python train.py --n_kv_head=4 --init_std_qkv=0.0494 --lr=0.0165
Each number is 500 + 50 x the weight over its row's rms, rounded and kept within 0 to 999. Layers, rows and columns count from 0. Numbers have three digits each. The size before them is the row's rms in percent of the matrix's.

# gate: layer 5 MLP gate, 576x224, rms 0.181, rows 90-129, columns 112-223
# up: layer 5 MLP up, 576x224, rms 0.188, rows 90-129, columns 112-223
# down: layer 5 MLP down (transposed), 576x224, rms 0.165, rows 90-129, columns 112-223
gate90 108:521538432464452496492621516555467482401471489454464545499541558455495490438525602477584509546430547433513503432466472559554486487463462573482522533431481561491522469544489464450488508522511466531550496469379500359449529438459411493520458487447522539504574592500522541452421537429577539526466522504438442499417472489585536503458495452534
up90 109:494539436511547423537515487389448498490517540543520428580422493459471464418424523526545430486556529525538495500579415545525438566534453537494458571532555537499378535423476469432527521477562494460532492487457513500450452515478522501492452499470444539469486455545535472546513523466525485567546559441573552437592536543513469587607478510502
down90 105:599508443505500564520542536533487488546509470525509497463541479499498477564561506523494459521505433447436467540530518536487527407427506424507493470543560482493522505513467471462507417588481480547525533476547443489430464494428445541507487472532465396483626398538430519427381469516475529489368471565480573506491516537476440442457525602521
gate91 101:403559434557528475387591551504606535496480482508533587558500484546428492493476434492475400438440563431575511524395498541507453450557466411528537500458448513516512446517461458472516475510387454462473496455426586514518538417446478465540390531606511470531407530490480433535410476499572439481442411624569507483502490517541466519538535444499
up91 102:500528367490456468503473511510499545519522504520516474555551468535563536497446443455606537486497470511425494451515509512548417481552567470496440438487488482541439529584500454437554497457423491562462530410552591515583522489505521546550546533413509507393430467465569539400587537458531487503461511577503523461537417527439448524525530485406
down91 101:556474494419554522455534520478526473481514516573455452473536517428518476535510416532517591525525417521568484541588557569525453570486485578500511459634554450522489493466515481570535471522597544542453526556497427436492448483438507610501514525495471414577536461455383473489526459571442517528429559456455487464479540428504511516435412487579
gate92 097:454549502510462448587481555530525544448451492469513558503530464579537528629569509572469481616518447503470445536582492644476446531393505502498529489493443484590427480448587546540487497445507404441649515504581426484540429495512544450574451610482431439443518536466529425440509555473410540504504510458543496521520493464523545517460529513458
up92 102:560523501582453554461538538501488451517497429470460492497558572496475499508512509480465518475467491438443486585543446472507424510485518487589449512425428551466630487464459500436534461513524577585511529573441473495499535529479460478456445507504627468352383540486432390519532479486563483572566497531501448514594592622561505507478524557505
down92 101:460483599519548556615471464469540529530511596425472544445482492516421468526531495465552447451546527639460515458485552505493521542449537491438534498512469438509414586573479490501562502491528464467533468424522489497490532487440538563534467482558339513561580424469509563469559538514380469426497438460503498515491418444527536432508553474474
gate93 105:512401513516635534445554498488610412524432469502443445493396471461446535470534446488526485593482495484499490511484511582420503510352448516454522350606571488496509503463558447544487408591448562566561467514536528502519483566501507464538403460506521536560423518528608452501468514454359536512481546482454596522534494593455484527416505523565
up93 106:393481436597462508505454429495536558559520524536546448468503519472521438442452462495483592428471449563481604432505408597528559477556532626560368535477442548526520513592482507524522509454478499511540586552464547478528546412440576549527381523548491402517595526481542469455507494517451481529482422611495523478484568486566528496458567465504
down93 101:556569453414493477451491608512526471493499438533511445512488510525563463548543501405500462513418518452520447540472528492563489468400430506459607480508527462554426411575478460547516495475545532516491460535526480472419502485507462465523623525421499491437453488545487511564519536491514585478493462515448443601521470524502518470569533525561
gate94 094:581548556524491498505521415426533455386437600458579426489643468444439482539450532464430436563563561652561430435508502572474556544401517606473506509549476486461622484588597500545475507438420462415464528449540459551528532470535443532483509500496489469487446473447442462422452519461546458504557548540539579451527475509464487556530447504474
up94 096:575600513579514596383564550413490509468519446438574413550542465617454480641521566478447542449446529491519559516542517567473391477466531499419532591527510510499562449571481429509453517481446576425371459509545499514501520501507485510483530483556517494449538512497531417392554510496488466451488587466538481514521467546395526495493522568495
down94 095:471457454435539540507383464608553463482459602438531582508492419486457529423618509486605502506466427460434522516527518511402519494510550554626447537432552523550561518427580540486415542521488479494554555440446476503447515485491548522602485482539522463556498508588500552464553455501540430508444459540565478526453458516624511408521467510571
gate95 099:437530537468466504456503518502585493515514555521512452517457490498516443471550511490500553553491536480503571520424428527504463557538468486533514419520486414512532477455563522575526460396515437456509473484553539489392427471497408517554454500454616532582534541453366508504477453487521469470438494578559552506510540539513496457496504441476
up95 098:539470536397519559510502506560485555554497483533472511487516578532489487466472541359467544440525506502506398528405564483557488446467624467572479403416422493485439497583547496450500594535388500527489514497464595499461444462550506453524537519545483562506435560551405450532389527459473488542448469508526449429493395517567522476544468604409
down95 100:504494501526488551477523519521475466484502493542527453449546457537446442459527501545568517572482492448534553480496505637496464528475475490523481464585536478480533553497533510572520417511552528420431457494575556447555558470484429488576426491434555358527479404453532551477554468561556530430527524408496526505571573476382501509499430483459
gate96 107:486500451531462391559576424499528526611456476475555406435468472486458438526466563423472575591536475407459500482467546553553521483438534509561503522482489480532494524550497561547513528508466548555462595575586516503491516514442554525397542467503517481501496477494483503497446478454599628500554508432379575612529508512531479503376482548542
up96 111:550585543516438397517470590596438521464479543536522463473550398478481591549512544503479397525514472475478486534514466543403479483495445506543516573522484538539404573481466593448463552454508480558484623459527482454454385537533504474481483504449511481424496486492414483537446532443482439489472569467530404568548518487519520456458534513502
down96 106:481450454537444515450522537503521583487554526507527498375455468385489510474502531476457556578430424403487497541512549419566538339503463532483539527451511537573559505523530469548496540414535540621572597565494476542444535395515497486581488458518543412499473479465495534544421474366549485437495456518512625526483550549500504517444534553603
gate97 100:469605485502493529540501462495520592422604503411610556579514461485411586560501455444564555499497443433516504484443518506473488520499475498373514573479454528578513438491542443508504401455507445504490508447439431526442506386436508417507469464553436563548533525478481499466551499598535491564468424542420524595561416454491528453545593472548
up97 094:518495490519478450468398514451490461444485420454450621531435578573532491538512498540526525439534557479549489524442506542472421551543536486456549541487477483536489469481448574512538589530568512532509509508466556521548539507566530468392555485536391515472386523547531571512553506479517503517458457515507532497477506476470535514509521430496
down97 099:513579505497561483489602511513544494532593481558556416445628445504437477446569450481480537493522470466509467507468455575465563435539526491457483525563499441537524600461495493492468403542426464533467476569512507522475514508466487454559496478464465528495523530530466569543473573466550434473514509505464502421478446517484530564536491543514
gate98 100:530443446452529564452594509587569422465433617412465475512538513577457590497486479450491463448475528417463535477528475537446580577607507504481441611573522520483529513579475457648426583499515459482431536558484464524525507501580583520441453513512528544532412465604476468465491494514530469556524473500491485563501594466530444521547481499493
up98 103:521532459433460431542523554500566539441451500559474626513601455503411466511397561506486497475451518572509544430520414431516535542464515555591476402576506541446529530563471539414496548472531530524482468461481543538562488435507529468411467442482560502516527537535480531588552485525544448480505538428412542514566473483461497443500460470443
down98 102:452444463488539576495475508529482458559487495523513514543608547574593489457430539548532484589557463523439479608485520570455518472435477624497573502512480474560520408478522485504488522556438565492455459508510607536502515475495569522548453460478526496522459514491450429402505519446481502532574472561442408536440459588473560523466438487539
gate99 091:502473521432526398520541458511531536523426592498557503463512524525469582445498565567484533564443480555558563447491475386513495531534506535576504527652458494496438469484563517560481527499439574461483423564440371475559464480597470370402506500531573390496431493510488432470459454391499496535537497451421518517488456542567537554502514575573
up99 093:519551560485500394456530463553587480494542535444458533445570505515446498489526491502442466583539436551512489502494486437459467502481470538573518530422480530566475468523433484471372481501474505499501495482461473543480560487432468533460512545468532514529498617485474484598515457453442567517468555393440478512487555442534543598531515568546
down99 100:506435417488523470483459581418525503461523456493532509545484518454502525515441512538571535508580510496441470478508504507499476536573565550422441514482557418512469514509563566434621495489559547418537441443583490505462506494594469578639572505554492466424496489504519454496533551489539470500505550589565548488449428469456555432462469527465
gate100 100:416536529505426577395521448542482572598440518531514502500441422519554451465447534396518466512515556476488510547511400558469581491484601495521477560571578492533502543509469502460432501540393566596402540529573437448459508539529486470469527521500319537635604458577460567522468504528470437465565515527529545583516514491558475532562475472530
up100 100:391543543552509565476497552496436399558459534451490470533533525455522396462483557506506511558511383417506446417522547549496479504523504498500450522497355488451505473524557508592587475589460471524520397461485435433550534497509547514578501444527452558450566498546437503481491558498433511567488427443484476504521621430543540489397552493544
down100 104:450493454508535532507497512484454466435478463497473447504494477531513533496442479570460581458500578600566571450522447486415463603492416478485519591508539591503500478479550563450434427477484490469477490566545510469516489427531470537585497538366497406502474546424469443432479568479604521533471540528509452493428417551457504526514612516459
gate101 094:386472521558452621446509569499526495536522478501574475503648511557455565614541472523459521494444526548484471411459495449562545568559514487499483601494566526566567492454546552528458453501505472517488548535596414426471631508493526542475529549454511443493592489399475527489516507587462558530496562528527486469557449569492544518584484511517
up101 094:400483492516506391620464472565580579614587451534475481553521561564550489536484458527553543481492565480603474560502530508479529513480456486590490496436570457500448414428649527537401439517468521512602495441456494510463469524518437525496578525487598499585500584462510436514517549532476496553498525487508546508424585525542380530435473401521
down101 095:422385501499528596462504497458438517489518476465589473369537494468520596504437553540496428514457551495425423412476540429523471456528546482583516549496521554531496556467421459514478461456520521506446521503569514414537412498462503586498525441473526436419503478530469578501432432499456539406501475511436534481457538527589570480507498526450
gate102 106:418569486549446494438510562540482517520513486505462538457477527406501583437489576513535479523559436568468573529597421588469483516447431401519529508454505471446513610633479429510558496547529526512454495424503410401437497557513469534471493465494529430469480618498544408478545531480492442512513535504512495560494595425477486510469537477499
up102 104:431530541504502441451490521446508551574445540465507525491456489553471476570551568439475431563532536533543463488570478408514540541491492390455554509465504556490492561454498445457555476500582549445441515480459579445467524548521513528546506471505577557547519561492493567527509478611511426550582435493573516576522476564472558489499408455495
down102 106:468517393531522577526554553530490491443425460486508460524553489556528448606468441488505549410452501533546500495541507515567461450540547522539473486547519520500586490438446458518491492553470531590564442531419534486492469477484482522536482519411493512501460419506545477465455447414617463433484404435443487438470542563572504517479512484477
gate103 104:494461532509470518451466448531600638554480474478491511447496511458546468474537612524430524503442533487512570495406604509490456548488501517558415566519605476420561521578485519589518481474476494397512477443471454396509534494483482438419629629586504587518459553588519476502486552562516591517494495524563430546540450447473575483573485548500
up103 108:484503470551610533441485560506483463629475521527430498570439477606415468426434519509487505551514423496544518454488516533459456505562471470587491440478470447529503429527474504463471533541514576519517484588578548463466467500586566438502505609509401462523597491613507439427539504486496510575545530401450525533495430521467414483469531559466
down103 104:529511472465474489587518514369542538469441501493493549499411544452576420535556458402537459620526476428538584448563553533503521493538528516566471419483491492610410357535438474556465540565579482530570497523557486441473390482529492501458485418412544472482540482528506425415441497463543570592446495494535394552525468556536475547501463441536
gate104 102:372381412454452564506522519511481502562500500399613437599449425554592384440499501525587499487516564506427515518502470523453466438423518447540494529492492470533514437523501519507455578526457470532509581560506460506502573464513515470512474540566483496461465585513482488547462449478535462422498532534454458507519579524554441513586479582446
up104 102:508488442506399611469471454462513427518441509522555510400432522525490409572548573511461503490536472528425463499404439422571471523514559479500512513596473576531516530563436509523452583544464474532644560442482572474507472511447399416486396482533532503470489613458412468588496543531413423543468502524503503498509573512650498555427558549502
down104 101:520513517423485429454452499448543480500564425482448471584526544456471433515488391441389555415498460495507441471521540549531491441485549534505505468523537530489463505494467531485554400496556491508452485555515534454536571502541524572515551516542451490477384459473566511545480481422521577437529553495495550409418558450414473436536485498398
gate105 107:490443517564465593454535458490399554543409518549554478497499481468561569529530393550454421537449530549465512510545497424602540453477561496501458488483523582492468487474555513489503602564464444488585520507521581549516533526493564441530522533580435489387497579521483540550442440374493549496500553457547504510444525519537398476529438516508
up105 103:562496487559472499541530549506414559471618556458612471576586476558468537559492529491563488523509493494517487488633484551505586464468589526518563482522470425443466543500513500609499527492489505455519499574514439482456475457504511512529541532470481433498575517610564473399527509494501503454434557537419530399392487515560589590552494619448
down105 106:390526519521512528564483570456529451496477534524560463521522515462466586434471514508548472454517503521541546525407476479604535576481482494485406424516598468448520522513442517433433538478545503512461638480464507453461512597477510426400507483460536587603421474421533526424469501493479555493564406456431424551407459436539578528591530399506
gate106 101:544505515469534419557470567515511435473441420499537470559412444525486567528565435508458469477527547469495528494477596443532377529559441447560496435661519525480491554507552474462529506430381556474514472547521524487483508455483498458527417546507466433453507475521477498435528536542566548478572521501525454506510578471530570535555593447425
up106 099:485459456534563433563563459482519437537502433510610564454508554549561473582500524562476480616517522498510489550483553519515554474531483468427497477498505516421465511555506519632549553476525602601485458584575493505444437508419426594507445490527497515533601478576444405465546511544551411439442543535511509431600478497533417557483517516464
down106 099:600523509555466580516385480473511542504475545477427544532506477453521423443523511465531589458449461587407471506510455471574497523472529523550494502452494474478508533482500557469513528521436425394553553407521554569445432593621479482447528470462424450508452515521603472518494624454496518515440520479500603497510408594435556457511488514499
gate107 096:514489662442583428420494570399452516579428531501488535435537466521499543490580458521528490486468455489451460425454498487437486473535477406488487602483537477487501544565509505557441527475584522449452450487463506453506501527464482472542405486534529452513468528560458420471531444479568491535523494514414439457475423482525495485572473486434
up107 092:530466423486481508515453534434592464547627527467573622459473478445530561494535483526480548518488534427523510581517527508539543464540557696545489525481551506465442462522516511453537462617518498528470535472514540520584510523459572478540534571522553637528508552519399563543460550499520509411475493453501519440434480462588604483514521529466
down107 087:584486475538564526486523474427404476496532442454486484418522478546530601447471513459464470457611508531474531507503569506467528517460458492518601549449495414502500455551463463623454444494509399431534393485491520488484507419450520520605455454450545489570503485463521517452521468498533530506501356464493432488558590470528486673521526521519
gate108 102:535462507579487503530531464399558487483507482565548492508422431482596416431508509498451553447631519520490511422465445558537549556578447481496402504572464506527516480418380512426519525450411469415564521440571546466523438418529504473486452512564485540382473598502525566446455536497505530462544526485554504534501549545448404508521584516542
up108 100:445551458408533464559532500532543436583468483488490525506494378464512467459363480574458503535557518523528452509525500577582426522446481429532495510457472473484579454546521514514505522394394524455481536465554417501495455538528527546501512438511557507615409378536508597547480439505490586437506513457494517445372416514496576538533442453459
down108 099:523565464528517610493521447508482439442551636478514417482448522556439559459534504518506529492569398517430461598489405451529509464488457542436426546467482468527488512538441504546518521439496485517482497412512508445375546436504513477483447480539554491454469459399511449471497584565468572469481503514545446500470494574546582501456639553464
gate109 098:495597567456582438535414535502504558472521539498517552504506435509498501448505568455521454519569515453558507544492462454489537471543447494544460513539501400550506534496492437473483482516455488469440511463474480570458522515563609431551502590537504551580506473559482521608519542472449552540530456445609537505485486484463448412471548544469
up109 103:462474486494503456483535535433473574461572427478426455444469549416557445477517479453659594491406420425588494468426494483524437469496535418482557568500497582521576518484413456599542393501594528582509576503461513507391444549477522431439480496503516483481506510588487500553544521501489512500574504518518552475547472572498484503447510498430
down109 097:513496548511495547505533440514483477538516470574476496636509494436521576446491516608486496498586552544495575589497562461527546459417462354493508520550536427452446429560553518551539586572560500485426582496503501535477459416461482555510503535437568506558421473444497489459533542499466452490399427550493467423422442432535458522588455490446
gate110 097:580526527464459483499490453429523460518559475557456560520400546435642560498487485503483495560484499555478477525529457505435374555432474415579463448519520556535559487465510451488521457475527567485493487464517530441424373486487469507507491491545508613492392516522533517538557427491485502530540442377506472398680491470522483529482558462509
up110 097:521501553523478446519583384525498557490475449566502462465520473506530516411553525562498600491480449514481487478512428457552469451452524520556489448593554489503449491509469507466524425505524605596431561476515550414487546511440471483578545538533597484534604472589513499456470530468507515479554479539563605518609532415458527485436476440561
down110 098:461542502477529509527497602424570493527535504481493482416442475547542558550509513511506488571466572509525422488503591525436462568588471430467513510519499487495440428535456459489491631521465454412604555500534467586509510462477529411556531505545525498490545480505460470483537493383545478483527613533493416434401489527571494548443552452397
gate111 093:461458601541514480418586465541495585581491525484403491503505584526436448503529540437395528484560460446368516477473471467439468448490410515568480467514502558463551593496513543445531506513441463556493469535560529423446438438484490504558441593377602546464489483501544470452432455505516432438610435472430545511571469483489516474614501511619
up111 101:590472444515468511554514527543517504476614382529475448592506501472589464552451589566502503409526488515530469477585528394565594490548514544490477528491468438458513498453492468395498550486519498513478507502518524522540449497513528532522491510527498503463538427555548552525522530463600470406495521448501458401522510546568519434478500364445
down111 100:467527560538578518453521426517467534497428555498553573410563424551502537472506462485472507593479544530446576556448446562448362513540617489547466411479563487523513496538487495520465473526319485467486507525455491511436492438509513472599392507497521407476451547497470449543478457597489489516492412543551467571494533487495532528484523509485
gate112 103:543460574536489457474502538520416585500450583492558563605523473404471383472424455465482475566554468524509418464575484528562500459560496407494564530459450500445525443434588484519483490395463432533573510492528495538538521531467468487578500460578615573539505533530512532483496534576635492430427510510474507412452441461472509524510516517499
up112 104:417498518466520537468509478461460420577407526540422457585488541482490498433464502560495490568491547471534515423500512482503514491505514536595583516547513521574468608430532498567488448519463574524516535562542496517442548549489525526471482465465547485498458527477543496412531576642501462500559552505400538479576467603487384562559527583506
down112 100:461546563477545478470495513525559475489620508507454497498469557362519490561384515417498455504552630452520514509562462492576475433477469583531488555501564504516376457519457510622486509543530497503557582387481473588495425487530563495509546402550509466449459474443500430572469400576449511491489539520526433499544587497460502504446482524449
gate113 103:462527455509484548610458401477451573523436553513593531418398454545542484525544518465499425507524488524582526530374467471541544474461556515490452549496505528549476548523607607498515535530501559433513476572437467561446500518528486514604408568495460465510464533560464553479531477513571527500514457485545473463452536474531484498526619449590
up113 105:530496512486521544431503551629634569493516562456530498527466477446468518509496496511539515453471536456472412506458546541573415475485566513591516529487560446474484479598527518435470457443429524494555489472585501497460583491614523480463522415528564357429543488526510531545498380498465471447423543399415522478466566371513518498542518508475
down113 102:519545473465493541564494433469529510521440451554464502579488506491539470557473574547441377528465479526554519652493546523484585562512483421435483461494513528365605450504514491459538529483571527484476527541371561535542433553521467455510498524427473598438566535487647534483576590526514495541501513615579523498523463502402525469550530484477
gate114 102:479512507488484436570479410505548526467488533538435518506467518498495546503460460452467518512572511550667536491397461536482442507423466481506502441462463571510492463547514502475532499425518526458511467571576493487466469561529542509455450600502560464478487577500492472484478508552523434558376553575535448544406575530433514540427531486518
up114 106:464541539474518509492397456493481446536516502450544560426583546464600469521437529559543512492459554417571503460573487477577516561368597498542471529497543551426484497494601530477463517452481503541495474529457477439484482491563514500557550565513500549536492370593393467555494485539536530494509453531470485471472463552394470458436456477480
down114 102:556496499493495479486544447416455492471465591439481525502537598419473445505540422408457512466459399526452490456525441445553518412606514377518434486485405577566417400421400434518512471507551496494503582503525439398528460450437444498515485418580475425500495522503550520501464570472444543507461514453538487459452451549500419533485513452454
gate115 102:434508472445595513585545514494494565484469519468509565498484456419424482575506518511546521531549621460502518519533431535551529521464443533434522435523497515520481470426404524465539539454531543554565478454517503460415471537451504485555481426527411461507483566485480459484482567549499525443514544477473485474458450483430442485436470576594
up115 096:460504474520525513459592526601487473461457576531457585534482498602505392428517499598491487514544454533588608506409487544531518449522439489498517525395483496465484526447519534492494458507486597461558516505575408568441466549482565510517530574465441421513507520520545468505485521580477436562488548482543440567496490481445507415489485424519
down115 094:552539535499423493443552544526544450586464421453508450442521551479516563530501491437546521414487543525451454548491486540513453542500579457496484516603486530458413497489480441539466516552459414450474496468533571468515509466476377483500513546413532591505517475540552556455474425557361541471455487387498529482458571557478591493480400497497
gate116 097:415473494463466449558554464443601466499467447469455498460493500503547580556499471505508421440517522467457500451532542392534550466585541464579369485399485512422616507485503524483490565542487455501506518555436532541479471529454535564473495571512534572564481518487519482464490540395522456534478584521547440578555534458459496531513565484518
up116 106:471573518481498479464452460590433434492511484531613535431429526528465425535519477437471423478539612530446674539555508547519445466580510529428553457541504507524488405493560418497402498506467471487463477541588526476432517526567418535487493424464515487603548508478437543554518441497496529470425383546599441529434523441441519523578485496448
down116 099:472476480560385460605369491531535511540515460516464544478398533529477521554488528473558495458528569523494489504431521515477476450433530601467378571411508431453510515495468501495482533434529585485494465466467469498450480477453594494523548534495464509482472480449511441492454566427552453537495588515522482687420437482541515476482541520524
gate117 107:437426607481435498489473573486454499586493428549528493520397505475517502505534536502454564422475575480552507510534544524525530486506428425526485449449542474524488550496489379599511429381532484569450525544524465540482477518513599556466452429528471524536458518558424562490538588442541447515458447519438475510488408521453581535518498418504
up117 109:469420485475504610503517530487547470458430446487510500467430490451517506507575510568474514557527563426443466472597452550530413482500535428649623503437467459518535553513529409529564498413480559506479495552485564515562430603482544518418484491402477509538449467541598417502494496446452413495460559574526446451433496530453456469549558556456
down117 108:455420588476539635441522461444449452408523453533458401582451508519467519450473489466574481483510493525546533513504642532535475448442508448562618524486533509477505438440493453532547401513520469572519524415407425539522450479537483539529517520534485444518476461529575523479543484482519524583500529500429509386418544547465454544485511492555
gate118 099:471515552464466519511470469510530547503484549548525445505574532580548580550559462477533462463576481487582503446522510503472596442469457521573479519472512457441438411588501499474533385599457483470506537440467388590514546512499467543445502529381511539446538434448550547494501473544472468459511482435488586534593494577433520540419533499546
up118 105:505484484489461608398463470557471511488445444406509541480463522565521566486456521451478570484563500433461466506471505477508552468467497562483429485501443516485577507474455479499480492616387393561496505550478433548545462475500527526468444489589424465381486477509460574525583557498553507557512455549459410493549451525469571537528542533497
down118 107:418517517534481536453410511538561489479548530464439577542450530559542480507512531535498462543465494645442590478554538612491494466419481404576419531494554540396417503521545518529545417501601507464522577575563497553405509510514466575558536530420481481495488515466515553498512449438496463478542541469493560510452517549453405553474505407451
gate119 096:539532438426478500520502472499521471487481517431487457453500520490501487478480552467469491570423508464475533442462578431474418528538491508463398568572430511505476443460580397540496442484439495498611448423465459463496496525504509464512497526559495526456483491480472485451425535526484486480441554555573464412463580538495445441405587507435
up119 098:462483464472540430481468572518581538493503504609535508545495454472543511467423510511528572468454448494543508511472562617501503366493549552476451458485464467509561461568438481570459497503554472505544514380456519547489491508576537550545552552510542509541506517533534437466449564559513500530439441495419425457469513511459490496498561464383
down119 097:494464510461460455487481493490509509534539454394499495487490519564409537474422540496419523449622420474525509493614540441507569625517513470501539486504556554484493543445508436433525430416538456463437536590494513525495528604453490537462535544468494481503484509458489495496483553440457360503566522531485580554546442572525540494620454478430
gate120 104:489583477525513512508446522490596491501515512439450413480529549396392459445458462471539454392558506565474415530524505585500555479518436414492490490393538448568497463564500452441446427573491553558435430432429574485572393503460416563505454469486504536527478425445543400529543494479509541452500503465499535486464553484502456429423451475542
up120 102:570586483494466519475405581557567511530351503507478470573573560601472498512517427537506476480560499466508597563475559496548491490553475505422528507521537528497417560580443528504496528476472499568436564516487482520549551480458534497475462502436482519533514486394581491488434560497436438452459524468555502437517541469469455328550500600462
down120 107:461536511552466541462514489535425432444609532579526532451475437439568501494472414463489476457490541488489389442529571549467507518642579518528443455500464436544507425457517408487461485462478509418510463431524451495428387466484450433455465601507493512542583500564540420587520460533496565379500559466502463593496415486543547510554513531491
gate121 103:507399439531408506487543506531549393512526559493471491513588511551444469494430502490490496496464509487463466534491452585508466526547501493539590444390583587449518562492553521513554455498560503496537514468473528393531457566426487575468480464477501514489568639519501476511580458502548460511508494568486561532438482521449578482576522587495
up121 100:499459528428465566526530457495530527466431437501536573561430396459465536524506514437401530462488574547476440456427514449559528487463375469561447540459499432439470519498524460528515529458560539566408500409498521516531543455508537418486515541415428457569519541493563514472525521460416513410512411390495533488480479513606483493440498481526
down121 100:543549504444465495484469490520401348616460548485447495433490547478515512522488428516532457539449487496405565476502596582517520405484507461485543501523551518573501522412473459515440535492464448510577549549469562502464397500456483474473515541587551465514580500480460514485555421483562502526486450524516465485401485465507532567617548578567
gate122 105:501480567497501523467481519385549506545502459561415499461458402521446555508509498433402422467553475538414431463528496560456444560605463498488619410433477565511422501535496501526635411506502509485442517548527503493577413570535419507388525454514511449509525523453505436511447480495413515415552475408448508492531514582509517534490533443552
up122 103:520535480433532539523489423485551532517541465573429465618508455504446502449560480465428505515506529556558486353535487555483564500450505481536509539377511548427461443490538572585545503481424449517503532456478532467525553524533477440449547492469574535573466426463416490558418527562528470550495518525508461472500551447519544506570496480441
down122 105:475465553501431541464461576445541566604518445577466562370444421432536540543469554460555538547590445457564548527528525525423441438526512446436528423494414514559497437421548448394574504561582433530545511568559482514436527451500522469507571547527485483464458530505546492373568529531446560387511454445451634625543489507499556453488435468532
gate123 104:469456466441494448506450488495550493528482454570494528530525454573518507495534484481592535484477519507489471531446557540448525470489444479592502602505520523521462544473555475506453432463381428595464563449519534499345428439441494472547445566464609519519452506494429520551500450489485398544620518519559389507425495491539524524438471533441
up123 104:582580439401494527498438464529449505503488542465545405537489554547610405531466571421434515502638492588537436436545517566536494497466572455570491465617466483509440469468536444586600552500496474394520441498617495529468580438529527488493578433508481518441447538430563537500545502464485564445470461474527499495574456536558523582482458547388
down123 110:443472661465548494518528466520493494444559448455477504420415501496485461474529549440520529536460418494450494577405555444516484567517463448554493562406520467437559410432479534446372487533470494560450548490430517442510368497456474452598534499500542447488503545560463494491471534567539475498516482494513526528449424409566425389537504546566
gate124 100:518488507593500563413453442489467470532513571466498449497527463553462597466610498555568469487495465434557568476462471480488537485540464439518470558509531480433529493493506561465554493541467564513533523632431581561421475430428558573450483462494493462485585460431486602510418472529563519533540569483463573599464493533502426506547515518455
up124 105:462493539466518540451557499543554450447454527586400463518569421385400536464495495449532550538477531508526432517597465546540534594463457485448502493458462507606464437547442422497554468460472443437558542520392427527477568474534543379528444553482535515567552483505539502497521474490507504464438508572502605494501454475530506488526499462511
down124 105:534420506556540490429548537522519566591563528435536475463417455481493449434566617555524559471546482510536537479467501425548418356517383547515473521603519527503595496460525524489529471425471566416450501528451588508530501457467467456503538435406480542498551517489459478403457461547541416558478549515566608474474481526388461473520516533497
gate125 104:467483535492500499498518461517544456467563543535499538532473457468511523515548533473484567568476437530487515564441562564465473505568511435526572476540518482534551489576543470493480452524512471414444525516489546529493501522587529535506483472458461612514505503559519433519540467540464491354465568526504508521599560507462564445473483502476
up125 103:465463580537559539419521559456623532439534470546510512479568486475491385473478479559434547511499508494507399471571505484495502399546528447529538421517459567510514429502559520468433530480499515436432581494540586435572508482548481519401535403471532482421417472499478487562434439472528547477457568527507519482607450499458454409522455556470
down125 102:560559484525463568499364560516454559574433477456533557569437523525420615488435522535511430495464564504470661526485492539530463565573564536536379437512526500547528386502489440459514488511447526557483427588484486424522530529528525430623386485487638376491564521470506518540509468565445488505554441481532469543442462448544578540540387485475
gate126 095:415394456474475504496489543550516458473467414527475551474499535533575445469537504523576560580536606506614544450541521462444497518462607611477497547493495473529565489430530539547552591520491507502545544566505505574480466556665596484477383533506524558452474461471539524487460619486596452538539532504579476475474487501500552408376567394434
up126 098:490525453461427582492568592502509551520515488531535543491533526440435478448546545453525418421531451507445527548489427529508521431484466446514508451502456481490515508424476474467537445586522376551504428567542452503499494569496444605459454544448528481469578502435503517513464492487477465470581545576521512438503586503396464500450521609640
down126 097:491585509532481456544500433454438469524446527430403450417452592497421470518491424486491509579531471505517549471497521461534507490467513484608528553492529556534486489486483483501443478534437586467500451427432492512458509469420550460379487427578493617602573472640497447523513426577486532585401521472519481626505524508556465505481541437402
gate127 099:506444523532541452497522475503515565433515487510535430470558503560433517549491467460541572487491504454533540575612502408506484555540492517456510572409507556549609586408539519491461456428495513566436506490494488464594532442473634552588516428439459463533488568424453500496561474540355495554511471493445513510540464519528524427491461390510
up127 098:463438462510489436453554531435545470511500499555496408432403507541600500433514429437430369437485397563525493469506484510508442515436415476426570596527520452491463448434470469512518447434430495568526579560500467489467434444455464547401467495503534578459509434410474583523438492491474441479466526459531473558514526512531445558572592496489
down127 101:520412607438482496521518484479509568564509521510593542494547421541499508494422487547496511550469565443437482478558557516518643480561552523587449592523491478450492537520513489492538474503620464470511525501559542400498586560487484518607462477505437470455491491616530444444586461478533497557478502549534510526430533464502461459460394474542
gate128 076:420576554523536481502558634532499525535407483497504579469556487523443538549546540524446504501476498543411515468511479533485359513507579568548512555593461496507529485405513489499482520429451500462507471443538483514464484483519484486524515475489540526543479443541595502486586449461515524550451588493446479513492479616492424557595500479501
up128 078:478516601476502567413564521555495527535431527482586478476531497546596531507514527507437532511439432519529480463492467489511489528451376414545567438502439498494503491510522517580514520466548485385493450488494502500410492557466484500454492613418450479327511458493580447470487387511562533583524469509548487496443490504515538537487517566485
down128 089:484456504394450522586443433515522466458539479444509443524477513497514469444460496527600476537483559520577473501475445511491550446571522495471374546513534519519511504584519487509463608559454525587570537571479540526525507456546470405456505461522527392621501577525406488566478587482467426477442487411530529480483530457537581450450471530557
gate129 098:567510467432412495596545479481485456470518543514494556540468498522632489462429367582498473530436489516568496564460507594459436562468550535543573474490518560516485476541596470486436450482536560500501514557522475558592427569496464529560643510526405455473471473507529415499573508536478536482508445472462392451555396516534528531474505470533
up129 095:432573555476480504430595561495471628518457559461494453442488523472546525527466501481520511601432555494540479490562539537538440516447456563502449549399470460548545475477518503623559460490528560454575487508445482485585488474523392534447530517500532465503511493480557521481503454441578434475430457520518584504501531501393511530424467425498
down129 099:559445468531522439409476485507519447429462420536512590510533509496500522424488463428468496429560559516504513490458501457533552447509487547596480444530550590445495485526530487402536446467542486587484508451568480546535521550485515497478466482477566490490550527429610546565525502540485601406536513606495475590406518520457475470574463426548